From a checkpoint of a small transformer trained on Wikipedia.
Size: 8 layers, width 192, 9 heads of 32 (3 for keys and values), MLP 512 SwiGLU.
Each number is 128 + 24 x the weight over its row's rms, rounded and kept within 0 to 255. Layers, rows and columns count from 0. Numbers have three digits each. The size before them is the row's rms in percent of the matrix's.

# layer 2 attention query, 288x192, rms 0.0519, rows 212-223,244-255,275-287, columns 0-95
100:134161105162077110116125091136126122094119118119098125166133135154135120098155125123107122156137137142124182129146127090104132155106121131153124089140141140116119158077114148156135090087137142161157140124122107070102167149125122103119105124185188139137115094079100132106136090118145107155
114:172125159134094075136109132135113168119132154107137181097126121126125106138075124084121120102110133125157124182132127149102112139098097125140082136116099076132109120132179112111118186171110132086164128128133136110096078120119127105090129100093154117124092134144133124119131152130166148120
098:113133148131079109158104147115131155178127124116143151172168096116174136142102122168111083119107119094082156085121133139155147107130139130130114150176128117122133124138146139145125083132171119095077145105123133138130122117116090136174124141139103113132125121140120119086141137104132125110
101:142109187136111092124128165116111171118119141175109144109130141083133094162092162132086130176157162129119109147116152121127102172135108131113088134109111121101163115168148089119132096153123106109135108121140137085110125124127139110098142120144124091074114156134157125102131142116193148128
102:101150150127116129079143121090114132106113158129144122110159137102124133100137146178111117152110143140110100119096052165148131132075110100146103129096154134130140123121128114145154118152132082127140103118142119107153153129150124171169138144120134148128090114153131117113089136143151192088
101:114081192117138108109090155114126143142113137147103132124110145133143119138115164121119101093165101122122126118104111138128132120114131106110106135097077129139156122118134097110143154164135133115134152100150138120134139138117154108126194158139116137119110118140107141170112118168177145093
108:121111116093103142115124134127118149157151139127106090174113171125134122104081147173106092140081100089110133108101099145142175080136146097122130159139117113131118091095099120127137040123147134133113164117140154123151137120151115127140089130118113107123098157148114121138122147140099133126
096:107091109131094177106144087139102131128090127138144135121145123130141125144170121136150097170121118155131106108110119118159113118096177136114130154134127165163124108096119147123152100129162104141125160091114109160124127138122084175150069161111163124141175162138115116153121132121085147096
099:090101124111137124153079162146109149135112112122150146083148129082121113111109115106139121113126167132157110137112140089078124147142136112148134116139117119121159115138154140146119132170120130139111120113117158109093101092080127143116120083132156103094149102114131098117091120136144172151
091:154156119165172132158172122114167140109092127137152132133183132099113125135186122133155126090139130109189135146159134094099093153188139163127143130121143127165136147134118146150109186142110119119147128129130081109116159163122100147087116145108092133114146126083114144108135119099132093140
105:090150113154159133150180104131185124152102122145103139087127119139117127124181094106084135061125126150144100122147162136085146131177122146154143100121111137149117111119123142112141152135118172143128124137160109098113133151118134130084139134130150136084136088091082155156116132103128139162
098:128125118136123185113154148119126113140103138155146108097107110136139139122159133122140119129126112117127080102135107103148128130113157125146178141150100148140098092122097102189168090104129128133140105091125126137166168183138131119137129156126120130159090109148109131120111127128174120149
102:133119107091130181105123131181138106160125126148130103172109153124127075116118114167124093096123158085133113158144154091137113115162140132138110143161130148176124129132124184122115112098119155119139125131131179132119105086092097090089114156116122183158077127135104139138122142113093119106
082:154089116112105107147126130135123160143116109122117156074113126089145094118149121102190089056156181174156110101132150121124115157131144105132128130182139115126164135154117189127115170137134142136142121132169136120145122130110128109087147104119150113142147096110149152126124093156083138130
082:117168134108077099170111085121100132095134156127127121142153093119132160083095120118124102119148153106117143077110114168137125156100117128137097118086148160109117132140128091128152106095154118122098120131136093098122134168107142136178118121106113106177111128129135126150174118134171132156
104:102117132137067116136104159109138115107096096136108122112117126116171135170164121085114155104136173182105106090125158135152082156130126132115104143130121097135138142125145124157126154155100145110116153085152126131119126137146138141119112110164131090126169108108149143121126091107154112116
113:118133107097119144129096114163109127145149107070152135116128131124131115116111138169088115131135139105135126181098129157142120143085163160107145133155171155144132154118148129143187170107083140121118092122146152141185116135104142136143137142130100123131125116101152152142095169136112121095
097:133102134108090145111131133096133165139118092110113163114130164106136133178156138134129115149133120117128088079090106132172131154163115139135152139110123104132151086159133141114096151111114168105150131092151088123091083159117103137148076154154129160157155123108124128118094130101122122129
099:138172149122123134127096090154126164138115111106126147130116176126117134120101134152132102183127118072173094154117086166107170087091128127137092142107145125102098137145140110153158131117107103102102140125121109115180138145144164129140128120104118130131095095101096131173114129152085140154
096:159091090129165162089123108152083140133133127156096138079134149125127155094130115177149124109144077106121098131118106123121127109120143113129165142091106141131098152140138080119163105124163138161121174130084111073145105148110171093139116152132118134119101113156121118143138127149092148176
102:101140106137138135101096126129093072119115129099119133136131109135134139129116105116099080115145149143116111155129193095142129145132110136155134122129137110148139115118160153113118145156147130116123150107127126137108179103139090141117118118132126168101128121103115154162115082118104149174
089:121146105153172151132156125132139141098117177109156119116119099102090113125149144143138139098111139114142121123164104149095130108151117148147160099102119155084107167145178081183105132150110112157165136137098092134109091146127162138146125126153096106134139121125134115143147171142135114117
087:152142139174136117120126114111105172049094123153146129148126100123108109121149103141130108106131125145152139121132138144149133152128127121129108060074117128090111105185129092125091137116171160138104118130119124117126138129121145142106138154120128151158138127136091157120150143116154090141
093:127141152097168157112117063116132188112118135114149149120118147144094155099105127143125125150174132102178113113104151142155115105118139130150176110110135133140113120164155109153113107115134142157108130113164105111137129150077133132145098161165145147155156128141161121155093166147181106139
107:099069136132078092107111157137142161124090129140126130135166118160116115100116113124136130100109116114156131131088148117136130102108148147155123143105086115099090109135115112120152145125148162109096134120143140090138094147134137100153118127098141157146128129099112103082119110134149127093
108:155150095114182144119102080138170095085127132102164131126111108166129138093130089120095166106104114117161162120154180122114127099113113115123102104131150144132116136099139129145108101090137161132142126168119116106152099100123098154108142155170130131157122140119165112138135134169089118125
118:154105115141161123136154146169119147122134135114064149094114128159097115135111169091173134123134138165151121096152146093145154181138147142122162141114119094120104101158169129149109117176150101121170139134131118119077126085121101137100124132105107131150133129130128126114136113107086122096
090:141156123104077100117040123143135182161096127102105180118146134127163124108132122138107139071137163103112133114117125142108111149112163132123097161157160134157125126166159134112162140087152162125106135129135107129167109149106157165147118118099124109119150111109155116110120122121142128124
103:100135154154126129118144133115135146110084108113163137130151111126100149154109124120148159152123166128104134106135129126173097197136087183112079145126127106129125098135127065160118137114120110127114159112115141112099135124128135144119133150105136097143153090137117112101136136130123132065
106:148120165107136132141098146124104159160120107117121126099150131145146132112091169165135120161126125130126110140093123169105124125112099121137088117102169104142116108110137148140141097107117111147123126128117128093105131135152104176185146121115097118100111112180134103149138129073105129077
103:128096164138117111124112146177133121062129119087098179085156131128112126134135164092187134143149110144110089097121099119152132142156139120122155140074110148122115095115152125174106177123121152135138143102094095099098127146087145127158110166102120116127165110109092105147099125095130107119
099:151107119077101160104119117134143166176087131125128129155113144078142139093115137171152171140122144097133129093092098134134171080144147135131142108122104120138126124161129149128169104116140167119123143122140087126163136139106121140147089150135092130054088116129135119111101164171105152149
105:177125118120131165129108123177111158122158153130101132106120117088117135126133154168130140157116092169140112145151115147124125153135172174111150127131131138118108136150122098108123077140134118157144109097116122130128115145141162111155107190121137110116114156104110105145138136137135129101
115:121076107086135113139168103145116089161105116137143130144126155129121130119111121087120119111132139108123136151158128081119156140145076084134140111129079154167137116116181097116104161162135156151175124115128118123112149103164081124091095097145169148120126104141130135152096105142115104160
100:129116151152161089146178143153141119114132151070124152123139111161111105124145138110147114110110102163165140139135148099118157127134116168122149101128139094098136093132118082155077186162141043177108122136134084159111115140124122135144142115129121087144131120103132126129149140134166137143
095:155121097191148106123119133144104150133145137132127141093078107172112110137135129148154161096122129125152150150150132077164122119144131119151175088137139127117134121153119111148107145152110127099156135112137090126160108161079134126135161152147185088143142105070125102157141132109158123159
130:131099125115136164130117099165090159114137119122148144123122156094094122132111122152136115117148127126126116131117107144145140083120162129141198084120115146124100128152141109184160100121132141121121120111113106113171134173103136139176142194136118147104110114139138143171114111142126109135
# layer 2 attention key, 96x192, rms 0.0509, rows 83-95, columns 0-95
107:118108153121159141109139112138105157131168122147093153143142142110112084157112124127151115126105131087143128164123135140137149104125159113127119121109141162155117101162134137112083140157143156142157156165115101140111112114103141102111141124104137178155110144142157110167098133164117101142
111:144173165117114124169077120136151118121094113103162057086123161155144117126105159136113095156160129132133080079114133124100141075130129124156177121144141107175129145158100168168165103148112122141099142107120133158135203155146123137161088119104151122118154100096101152134137132107100093132
090:103136126088154141156134142139098169166120148106138161141098175151107121126089127149094134121066130144117134137106105121180152129153122130106139141128125072145151108148132163129092098104176156122142111088125133147108101115128140121141136139122099135130117139116142089134140190099147128129
093:129098113146120096136148145115145166136080150186116125144180128110131161125151145102137142145145154113110180142143132137155101131125146111114117115135131107126140085135088147127164142105148113137100123126155134130102115146159159133107154132157117141154142109115107134138135097112113103143
114:125090117109124144128186149109154152101118149185145150147168115093110147141165090077162157110096129150141167111150146090138106135151139137101108120130133151086142116094116123127150157093137083108150127154165131129111087129149127124123113110135116101129142124131126123102135113085147130165
111:111145127115146152143161140117112144153104130115148142135163146130109115127119154130134136112157147098127148131142128111130160121097104137117120124158175132125130074175133100128145152103132113141113145148143124171102116168144156130188147108108151163190121141152132146125134123115138125124
096:093120117146116113156147169125126150156110143157084102118132092127089132155129124119155143139135119139170142156099106142138127146121113102120106135097085097102151109164137107112136096142134088126104120141155136103087091098143129111105101103155139098113139101136109129094141085095145102142
098:123180108094155137151127110151152133085128147105128115125129070137156151161118132104143116148139119091159123117140135118114085145141079120114151103129120147133111201154100114202131116139117108120114103170121132126148124141125150129152129155145148127136189119126134140180133104090136121152
093:118139139160121096090111150133119109114177101111137130126130103167127134103144089132118142113138102147124108131167140169139097057055135134129146092103169119071120134133150138134126145093148147124110120124134082117165163129147155111115129142153151100122154175109143089112072138151112150130
105:136125113139108146121121140080121152150150108160126145114164116110110116121113130139148078137108151172163067071094137122159156147113178113151113153144068137133138094123094128089118144124145158137164132111111119148100130082134154093113124112100152116129148142142109098092134088113114114158
096:115127118149148153160162110118151091144168110091099163111115132106115062121143126104111090129101124102128133156110149136102169161119117146143117128138089153130133109122122102101085128186150129118109133129132144109121112106085033158128131108142083144126151103114150125122121174179147134095
089:109132153139119130163123102110162159108159148108093106134140139125181150109178110140124137100134091143123106102133109124078135126088141162157117116150114150104148115148100172083126138101157124136096141135102114134130114104113150159134131105144139133121137138116119137125156118164151127085
115:080141123123128132160130093163126119121135153052137152088143122159149160127111104113126141122108118112117138103128112127107127161138116150157105110143140141151130124143132127157128112108106162118079116145128122122152139124099112150164144177108152161147142103119134151144091135149160119111
# layer 2 attention value, 96x192, rms 0.0441, rows 64-87, columns 0-95
085:145114147120091120115109073108082170135100115158122158124156105113114114125105115103167149108112126157162147073130124083141132101116124133088088110096152126188122117122133159093146153112127133137158116137086103129135106121156122158099155105160147140058090080119144108128151123134143138124
089:156098114125119085114152121156109141116129150118137103135109101106182170139120140144141134137084159154146104123141133076126116162139148116139172160111120120129145107080103128129120155147134124123140094127122125133152142108119076111153086141146120117142138121182143133088103132140129104106
090:141151134116123099117125092145121148151165129105083100094132107137125122123153102111142124117090121059163144134137144138147158171130071099118118163111132110147138151145144112126114115161124105120137126137158128130132157171125168134127104148111098079125129058140122154122150146134151142086
088:124166149156173155132171094113142113131099120134124063087108128060132113134123152114173129140087159126145123113114120153126137117142127128090153105157114113130094111144120103123111109122118109132134146122111111116107141111147179096116109110139128113157121110139120101166159134124126131165
092:134140141180155152151116120161116138161144109088140112130119119166109136121116156143148160165107119134107126097161137111147143134126142133112110130155121107140120121133155129132141137144135088120087144147080165133124101139116148145107102155109151100132134154107141066145139132154165139179
094:100121085147184108092133176136150129110135137143099132084126165112140157165137111129109164116068098119121140171132108134111125124139164152116127149111138098135110113089167149104127088109131129120138129147103130100151046104144091104127138161136116133140119110120148133116087125139155142096
090:117116133134143118120095141151145100092136106136138130104129114117134134162163159177120121115165198107090130112111079107134141174160148139104175130119151131127132097083110109143130148103121109127138152152131136117135150144114110109158142155144110141078087102079106162124140148103085147119
092:134129116111137093138162153145136167153075105147124113146136119138142159120123154124162137126100092110114121105120123104177101177156153107155136208118133104138155117147083119140130132154142133135127092133161140139127136115104136110139096093149132107170115133140082129092132162131138143126
090:152133147158148097124191134153124097110111176136071087146110120105107108140120139136121138132141160111086115138120163114135161119114136126100126134102136086148090125178109117162104166119110133146126163112144128146142140173123137119166110143144130137167093107185118080132164101116127104138
086:136140156156122141144095174127176149103139103101119104149139122107114162164153138118142143121120171145138136114138127099133116110127135116170105094110132120127154146143108086169112103120110142141164150090144144142128134151092145146084107106106167113107178125188138108135190119174133128121
089:092120156100161121186124113184183147150189098106148145175123092107134123156121172110138136096134183122099178114119117128132146112131140116140131135145151127117138125147127122179123102120122142036118109127123133143102129090159123164114144114137141149130128160152130122140148114123092112145
090:124139164142137112136091139162116142119136103180115126157128182125148110114120145134178188111141145134102154143144151100161114150202168149126136120071149138100149135145130166153096085118110144121147115168165131151122139115175152092123148128135098146128123125095148120149114127149091142098
088:117117123114158143133158122097124120148120166163118129129107161135151124156127092099126156146102153160140119147110169116152113108148114108153119104133151134108139135116129132158126091122137138161133184148146161066146142110129132098107117106163124132117115105102125122129132110161122139179
089:121128115121165135156131109141144151108103167095139139138104116124132152131106124069147171120137087142097110124127090149103114157140126101151122148106102103159131166137112097168114133190132119109163127130139132095154144113139173138158126148170098112153184144141108106121082071131114135131
093:171145106165125180117136140117129107145138138094056171149127138134132081115113157133140109140158129125111109154123116144117122124115135124120154112075143134152129152116129129071081153164147138121151177132114136101122166132110130100120158065127158145133105140129122136119121138115144116096
092:146103121112083123140148099148117091115129116134154101096128145154158103103119149108119087116113086144078141090109077116142111096132121123107119144113106116098156131124095119087119126133163151094146112110111160133138114116134102146140129123151118131123097104043137172132155146140140136103
092:112143131131115103131202151158129133124147134166110150122103158107160157128132137115135143158097158100119144085124134157151131128118159120089113129089129144090115110188139139174134104126175068120109126131169107139112120160124115171150137125138154124195084159131131105103119139102131167126
096:106105108182160138165112173160103163101120150152105160102152138119113142079125145142131103092136106148153118143136103135168133095134151116115118102098131106112095101142109078113135114114124137153133158125118080103129120167133146079101143147126143127100139102165134113145135135099118127148
086:119150142133139148150130117107122158103124123125117112139119137087129141111096120114131104133101121185151084152095125136115121145146135152129133162121103148148152109122159122080076143132114150134126153175117077089101143138116111133122143105103117109129139113098129143137123116129136092097
083:163133118120135121108145096146176114111140076138136118063123157143120078141105114120137101174139107156120136135160164144099129118122123166127102174131140154138163134100136118101111183104106110205135135111116131143133130150132171111115132091136150119126092103101147153125126125120089117160
088:114141091163126119129133123184107083117077094160113114102135098118146117116116134137116083137210113091131095146134136087129119148096127100121138122120123131125128125111194130112120146146112149125143120133137110108116135121116094148128097100125121079122101126176135116136124118118148151138
092:102126095161120119122166144107167115143155126142097161084122087142149111099171155104143191118080109110145142122152165139115133137118124116112121142111153142099159140112125133118113120092148124124122090117136108095133112107158135149117127138181125098162127087103110122088126171109190139112
089:129135131154114162162153136148147130130095108121140146090124153098164139106145116103142122113131136155100120084148142107158116103126124092157106121094121110119166159138139175091090059147129163112140143134088111077148147157083121141136117101117091158142136112109134116138154126096063105131
089:102122130080140126094124148123117077157154112109123115114109128161122112114132129171113152093110162074144080144085134125092098094138132145104116097113135145160123151076095141143127111145118108163109121143126098111120137129112108111102161169113098104123136146089125098069091147132126182095
# layer 2 attention output (transposed), 288x192, rms 0.0781, rows 192-215,224-247,256-278, columns 0-95
098:101084118123152138191109111136137126161108161121117140142114126124101146112144155147110111131158078169141117131136115111181120136135154158155132155116110123109143133104147120147133083104146121126145125140149129164128158126142112100125114124142118113185110118104115130177089112149122092165
099:115141146171169132171121149105138097130131114125147130107134129138110105155128117144122134076132118138132148150113110149102135115131197096150138108124146124140150123130119185138147124158098138134102153124106161094143109126162170115104121150067082148165159134104127105137184149168095081130
092:122145119175120109125130169093178152151108121159193161141111101132127118134127093171126153109181159116116115118144126126093105136141128204159110157146152094136152105139161163164123125096140138127074074148102156137134105069122114141149115108107092126125131131118135098107097122124086120119
098:128099125173086147102129118102137113120125144120146143159143114144134107100141155103120134134107126103088135133133119115136136105132138113169119138147164136113115168104129138133118154080162113115136119137135128187104155116079101200122173125129158120149081103089132124138105138117144134131
102:146144128125120157153155106149118137100081101136130145124155128126144081142127149082160082089081159167175111121144125118114159102173124141136147091171133130133163146162124091125127144088097147143138114145116126136078130056117100112143165104095166110166116099093132129121097137117117126114
101:181107125101088116174106150097142176110127135126169138113130125123118133083114114163139127148127154100137089113142186109112139133112134115103123148092112098136159143144130144131109117173115111146119134116131128084126142129142098106143106138084162136117149141142134090065121163162129097153
092:118137160119122131115133103109110120121116157108070106115091123131123108163133134112123133131129147135176166116141162127073107098120111104133128143156138133169072117134155158096163175145130136123113141063123111134106096131103144116122151171121183141143139127121167133109135125131143165120
097:127121095136159168130102135132133139126099084148104146089164171173146098123103093125144148079148178116139127108139146158105085142157125139117128095134142147127137132133181130115135117137108136190110117131147135150121119122131111104099151102070130143127145145124136132164155110110067131119
095:119136109150142111084135133146164126144141080104126128097112129152155137126135109089121159153112098133119151134148148113098149119114118145182137095158150129130167108117097156088128122123137140124125113123126133134147095067102131190133147123137144135117160133087124133141110128150137110082
085:131155124082127161108181088145105096126142134141122144148128123110104114145119139100132108123101075151108156191137151128140135098097114135131137121145138118128145098129096096129188153097153114126119111152110103103110142130136117125108144104156080126101119098148124160132159103105067190132
104:113046154068104127095163112111091142181125106137122154096168137132104153116108114100145097082110093123142119114093147173130145137159138151124115111138125130110151147111092140128175143177112146174142120145139121082166130134125142097078114113125125136110132100137130137116121139133124143136
085:107089115115119150087154118056115159134125153105140145112124148122103149123124110108133130082116071148089122121138092143162114116135114132136121184086149123158049123124149098121170153131113110143151127145083101149111118119104127144136137138130133130137129111092130122133121082097107123133
093:175133121197122120099116124149105125091130146117152128120133150141131137110158116104159146148124130166130135129127122080068157151139099123136157115088137146125080168134144136088116130072121141136144129109144089146107109120129132134136167136126130092136147119089148182132174113097125108100
096:130136140150144117133129146163141133127122143146149106111144131139124113134155106090110146107143149102176121173139167126039055141178147125088163136144134152134155124106125185132168162124104147179102135163126112126118142118104125122123146102113156155102132101082126147118157133087111131125
090:121112147098113098084102131098126147161135145103148139142146110083122158138107114173136149158105117121074149101133122131148246135093118100142124123117136129103118121149107116119115112145141101112140146122135117138175121162118161145169109161153110115122147162139141131143155146164163142121
097:113125135122126125169128146111097166158136132116111142113123121110123140144153129164125126139098150105103079166112120124205106113086174136160144104114104123102149096142112096122117104170097113111117145146101132158125086130123185116129140147135130111156120189171109107104102148171147149124
098:132128145146145150139095104119116119083075108133134109083144133134179110116126120131140144085119185117148114092124156133076141175162099139112163121124151118128134135124129153134082129123115169176126123131155163131118110111125095070101127131085141090131170097096125118112168135114121067139
090:121117129120123156122140120114137115134076120139151081183149077103132101121176142130146132141147118120118125138151127125156117123121156118100131150162108129130143112124151128134131149083180126062135091106159147176106154112162143174133145095135137115157110131110109111111081081135151143100
083:117121144095109162149080093131116145155152100160130140134142117133155155120135154159123126136144115140134105132134084116149114141117142099118133106185077105133109161141095146140115125100111130110153129087101147137156125136108161168170164104163146141139094142088144158145143117151179142138
100:118130130162127116134146099132114146145170181097138132171126107092133153107107139132080114134136088147121127149107094108180141114082112092152125132131156144115102154123123125133105097126113091105114160148131128144144160125095147145124099179179098122150118164104119121144130136154142119167
088:126108165150139117135136154095162137135101120099169132114127118110107110172110076117134174124150139151144132096125141174119158141165108146104138127128147094097133138135125126136101125100130108098096069143168108122126133134160119144151129071105118086107138135127157117088134148119139128132
092:188153120137111118153127134099115122112152153144141147167140137143135129060128144128144102131115151101115124107093132148137122155130166112125102174140117096118097138122114150155084104124152120105105144152161139144140152137121109089146121172061133161102113135142132107117105138164135097134
089:134089155105147104100115103126120162140105132140155146139138114135101146155130096125090132107108118098125119161153125121139124139143144096119171075135118137115121135108120106100196187111119124174151148125134127132158108123099175197145134127129144111121135137149156139150144062128142150098
086:142096142139081117146083121145103163123094124110151110097126093101127150155150131156123152110145150139092106125143154150139124136088145122175130102102154142092103110114156145120098124150161092076140140126114104095149135125113159129171128127162123104129153151148152160129118181163175090142
083:131094090157140114130147097138114144121132192130143132122086155093144116117166146109121077091134111096116124128126097142122019138147130094140136152123125133121102125102143137138175104150138143104102126201143112112129092146117126106140105143093144123111128130154130117106084167154149133144
079:137176165164141161137173141120130117091082106137160139121106149140112154189104115150139118125092120125126103119094080131158118106128096160154089139131141107097114150149101097126139155072159087149130104156134143129168120164118103141136059082113121126131097113131116141132151133103135115136
080:136117119118144125097102159115118165150124164180149128142108124129105147165179149125126114101135151179153097113095090087123095127116158145176118112150113158102128124130155157121154116130124105127121114157147085064171104155137138126115136158114127140085183149134114144088133117148158117161
097:125105119118124105100132138113102167151124150158117132136114129114116116137202144129120100125142150125113093117122083145121084149097154132149112161157118131127108125115168124124162129183131118130130122197131113116153107174082151129103101160110115096084163156162138134078118169134132123120
084:124100096130124118117124141110107117131112154139112118087100119120119122144198125084106123082085138149175106124109142134108141097105128144079143131112133158124068135112087129127127132147151115123140114170145128118141122158143120106120151147102113098130166111141099085109136140149140138132
086:135108149107084138154093111122122050126152134144121138130138112140114139098105133147103135141156144152125119126121152162076161086105067106142143079153114137140095143160105134148132155084116105140123151082136116130145183117128135169125167112149108179146130130088118112167118140144133125094
085:128171133150095130109192112077163169085118111134158091172116098197137157171164104120142150133120133158129153138114165138071160085079091121125093154160144134137127142128095144178142158120154159122120110109124129133109167093140088106103127134116095150139135136140146154105117142143115136153
097:134137077172178176089108144105091146101140122165147157108124176104082148158158092113137139086133105145165142146122102138137115121139153148129125099109131132120119152148179123121112136141142110126128100117158094069128145161140122088078139117083129103078167143088137128143136108142124135154
097:120105131106106101097089132097113158163119132160093140112104121114127110141163184116108097137133166147108095112109118117136149150115152144139145136160109138124135109120139134090126080207148119121114119145139102084156094153092177105086087150146130097086181148154114134074139155144154101106
085:137157139058097070161142096100143098136099131099115132154132104166169101109137178144126133142120153109123128134125158143096150090121123108121120161173126127117092110120115153115135113151085135126140144186126108180126146092127110142158130173172103151152127092171111140076110145105139122124
071:088112102157156119116133128119141103124118130147093093141131111088110099134090100153128094110133121172167137127116134098153144100119145112098139100151124123166145139158104122115124159126115142175142165150143165112136166120111105122113108165134128140183082121096149099152111152110133135115
093:110159123124109158106100079132111121118114169122097123128112089085109139095142140167091112127146131121127068121116093164093095157100109093123098135142148126150072130126187133142140118144136120119094120141090132114172115167068112118115093109107175123113121153152162119121099162155155155108
084:112146127139088108167108107137160112127165141093100141150135088090114074059095135129077117144119106097127112138161158120111108156149137116146131132122150154155127144135156155152091114102130159107103145143104121152136146099090163158135110124124155167129046135132127095141087154120124145095
079:132131154142110108175165169113163107090131068151111115162176085165121119098141128104123137120126142124142116129160191092144047167116137140089161120105122134132131115131101151101120143139108137120158139150153142206084144115140134160138150140129140128121096107120121133123133142085137138122
077:102134147061131130102085115156130133183138146094122125139110140099126101120093148176125114173108148123081135120115102143125235118120112121171115142141149139124157129156157124144149102126119124141082125111112122115177106146100142132161100137161113137136138177142146117115127143159122125089
089:155152130116137145128179160123133176140153099093151150123108112175139142140114117153178166137116104123150129161103117120117123070137124126126126122116128084119128135124114132147137170079078107160168139087128108158118146117153100146126153115121104115160147132118137144128109073138092126166
082:099108140139160154084129144095133157109128112157146129116148166126089150141147113084121158072112133179141124135133126100120144142107130171157167083139136124122140149124108119136122157100125110156167104091148128105115161151121097097094144117109088068129160108070107135162188090133115129146
096:123122138080127089129131109099118119155113163132103116146143111143123118141192155113121117126155168119136115096125138151097110134101123115129131141178121127107078109113138165115180118164102128125114135162129118143144119138116127145120111159162071109104179153151110141069142128130150123116
077:129133126108104137116112138135114076141120150106094117135084112099156078160087147118097080129120134092106123106106152129160124134141123113098116170130132153159131147100076132134122084129166143077096106118125151137155095113139143152136109100152138143110099161162134108118136103169138167127
080:118104130151133137135117106160111137152137153131133109125107130043115096103128133147102116108140143120094122136122086094198093179144160148147121155107118111140170126116155117139142111123154113110114121124119125117139080151117145104134071097133145120096118158153120113136143122168106101116
077:123161142138142160176097147110131123134137083121134093125119141138088148111109086138144162097126132146141139138092122133108208079123142130147097087113133156114148138125078125158113134077123146141091108077130149147137145146132112157148179142102126187080122130096132117102102135131151133138
096:134147135132144196140146125146109128076144138131186120125151150098106150119116093149138136112139108126152123151113080150122082104148116118173111112130144096135100145138129128165136169057144101154130144100119150158134168144136128135132137092076102150125121157092124121186120098144080141138
082:124080109084103107101095130150152073153123149100070107148153111123115124104100150102134120107109138133112135094125131081150166157126123135108099146140108162156091088116115128130138093181147108119156116105121133158121087136128108173109106125162139086147113121129106096105140152152162111092
090:097139155140086136152115137141141120116130096129129134122127110150146134161077132116134126184147170188073135117129156097150166152138099149141120136121131113127187123132089110142103118095150138109118132084116168142145113097116141134142111110145115137148089142129142143136123137109110088092
086:118146141136170164155135118137107111114119134149116094129098176129080150125140123144097108115149041091140142121100120105108078130170121119137126133131092131134121118114137161140128133141134195133174108106122134148123146112134106130091130120114137099123093123094124145190101123149153096121
090:122169178109116131158137141102167086090117130117110140154145118159139140132139166135146107139136138091150102129100134160118119132120119128133100120151144095130100117111154135110142130110127126134091145148061184138183135104155154158136121129139102184106137101110127093137136142141083143140
086:127125142140113113155177180154158151156099140163136164152142110178099142124166142138139143142160146174127122147105151137082094170101129121202110104133174128130129096126123145134133099067152132164096097136110122112157108097112119130134139139149079147114083146120118118135107131159129170109
087:116140147150114154112154167137126154150142153126143161164156135164090122128152116140117154150122097155132157121142162120136126155130116106208115130144136138144120113108119144119124143112176130144144118117150121168121135117050119178139157158107150132104095103109134150144109148123107136112
093:141115092168124102125159133112148108097121103141106131140133103108121105098162145142116110058065083157113131162159137099155150117145111155139131143162162128114184142119138081134072124135125100168154144153127138134108129110106131114139134108107136127158116114085153104081144139108116156122
091:122086128128104093127163115111132140131149172115168134131115125108150083114111129133189123106176160132124065128146181122157069115104098122090122123128145175143144154141149072096137137167093115136117123133138106120131148133131119129105141091129134137132139138147142130121157110179138132125
087:150116138130117139123149148147170123097131099136139092156124093107138133133107139080144150122068114131110154138123108116089136138136097110187121127141114190125106131127123115135153149122182125164142122144153121133110156179114140094124122136057154150122164137177128130153117126121105136119
094:129093095156104144138148134127154108105104081140096132151137112139168128107111105155072153129130146139095135159131154162153113114122133120135111123100147132103142164076114115137122120126101106159111179166122107143109109120125124108107131076149129116137114123142127136089122141128075150144
086:142131102129132139134110121167143124165151113090122167094145139151141148135143142120167142159139141160131148125113134120138177119116140095174181098109141121134144105135135126114152087085167147141111130101101152107133094093112131143133128115162105110116195190116144111158129091124124131119
087:120156146109141128127143113119101113120150116111158138130115145129086136112125135118136111107110094121129151146137133153094195140140134167149122178152155113144155065120127122135145130103166109123070109165135116102146165097142143124167108138130089169127147137111118103153126146108079162155
077:127080114135146104072164112126082150145135140124137135088158121116137152112097132092121116113141141119129113126148123160164150088124120123150147126098097103157073153108076092113103165177099124146122167165130164118167147133130097121083106139173120145108154113141154099147114160126105121160
087:128096175133110150128154137120122173119109141092134143134133142142147142145116131098147143143096162095144138116143126124111080097088115104140143172126117108135101113147107149149172148117122100117145119110104127098131138122106101133187141154152127150091128133113140094110127105117106162150
081:176146137118131150085095140094137145108147117115121120139058125102099127152120150142108133088139089106157118123137138081111125077110156117132159112158127144143105127174152098127140106125155111137104114083127106128123110161113124175154155165154075111123117181153126129140129107129134155098
085:119143100120151114117146144142115135126140135171115125154125074138106099155150125093143119118126122135135130171147155113127060146127117167130174126167153141096161120133134084104122153127130087138123097157118116144122132143128136139122116093102150150116114131106126163108132129093121109133
104:129139151088110127112080128133143137161108136113146125077159122132162166116108144149148142171106164119108147104110133158113199089112131083137121112116140126136082148147138146136172098115135134146104123099126139118174124151121114124162115169177110110111166149150118142159139141168122134099
075:103124126121127147155124141113111185118129145102159132099132134114126126106151087183151126127137147094161087145105152129099078146140143162123101137080125141134165083078128176120151132130127108131135117140126125144103123126141188098161123102076154135105151105128145140123089137183136128145
095:098095114124143103104137097108128123111093146122108153138124132149153109138130133091141117098133124169131117113126173108122089171096103147166141134145130128106132122092135089079097118145135183137138175133124116132103091108093146103061120091141117087148131088129139143122131100126101122113
088:127076149173124116130119133142117124179133168126137136151167179126093131143128139112140122117154135110083133117111178152149104117121164099125146158108131115133125114149154142152169141110165171108117112106188124112132149124137116136115103134134066131150117183130131103159132126146127175100
087:125147161137126167121096091122143163141168105167139129126119149148138147140116152155093146101142120138117094143133083150120139105113128109100162095177125069098099142176128141169139111089112145135135100070112174126160108164145156143163119143145111102114114135090119154118143102122126152130
090:122164103133136155131105112147099102130097183174108116105160117134152146107137115140136150126142120153161123095106105112171074107121133106101113130125132127141133186153120170108169103091115118143127122119146113134150111151120113153126138113173096112156164107125115126137137106147154131109
092:127074125129096089133120159061140173113139142114168118089110118145131119126131054144135174145137152148116124115124157188101141137098135139158131132144139128154097160138115106132132120099133097118068116180142139117149149129144128105148158134106109124116140109126131138090129174166121150129
092:153128148143108097123143143127126130124143202122155117119120141145139146107108099109139091063149136101140101133115120163133021099129141121108097141140143114120105169105181143146121137128139107126141134146129145154127166111125104134116146127109129157127124152156116146143156111159117137135
079:158118146097122103102093089136098157111122088095110124125102144163117127137125131129157148152118139129105095169151094136128117113110121111156152080141144107152097129128174122121158146100153137174097129092137140084142113131115119142171142158145127117097147164065123130121152120130160141076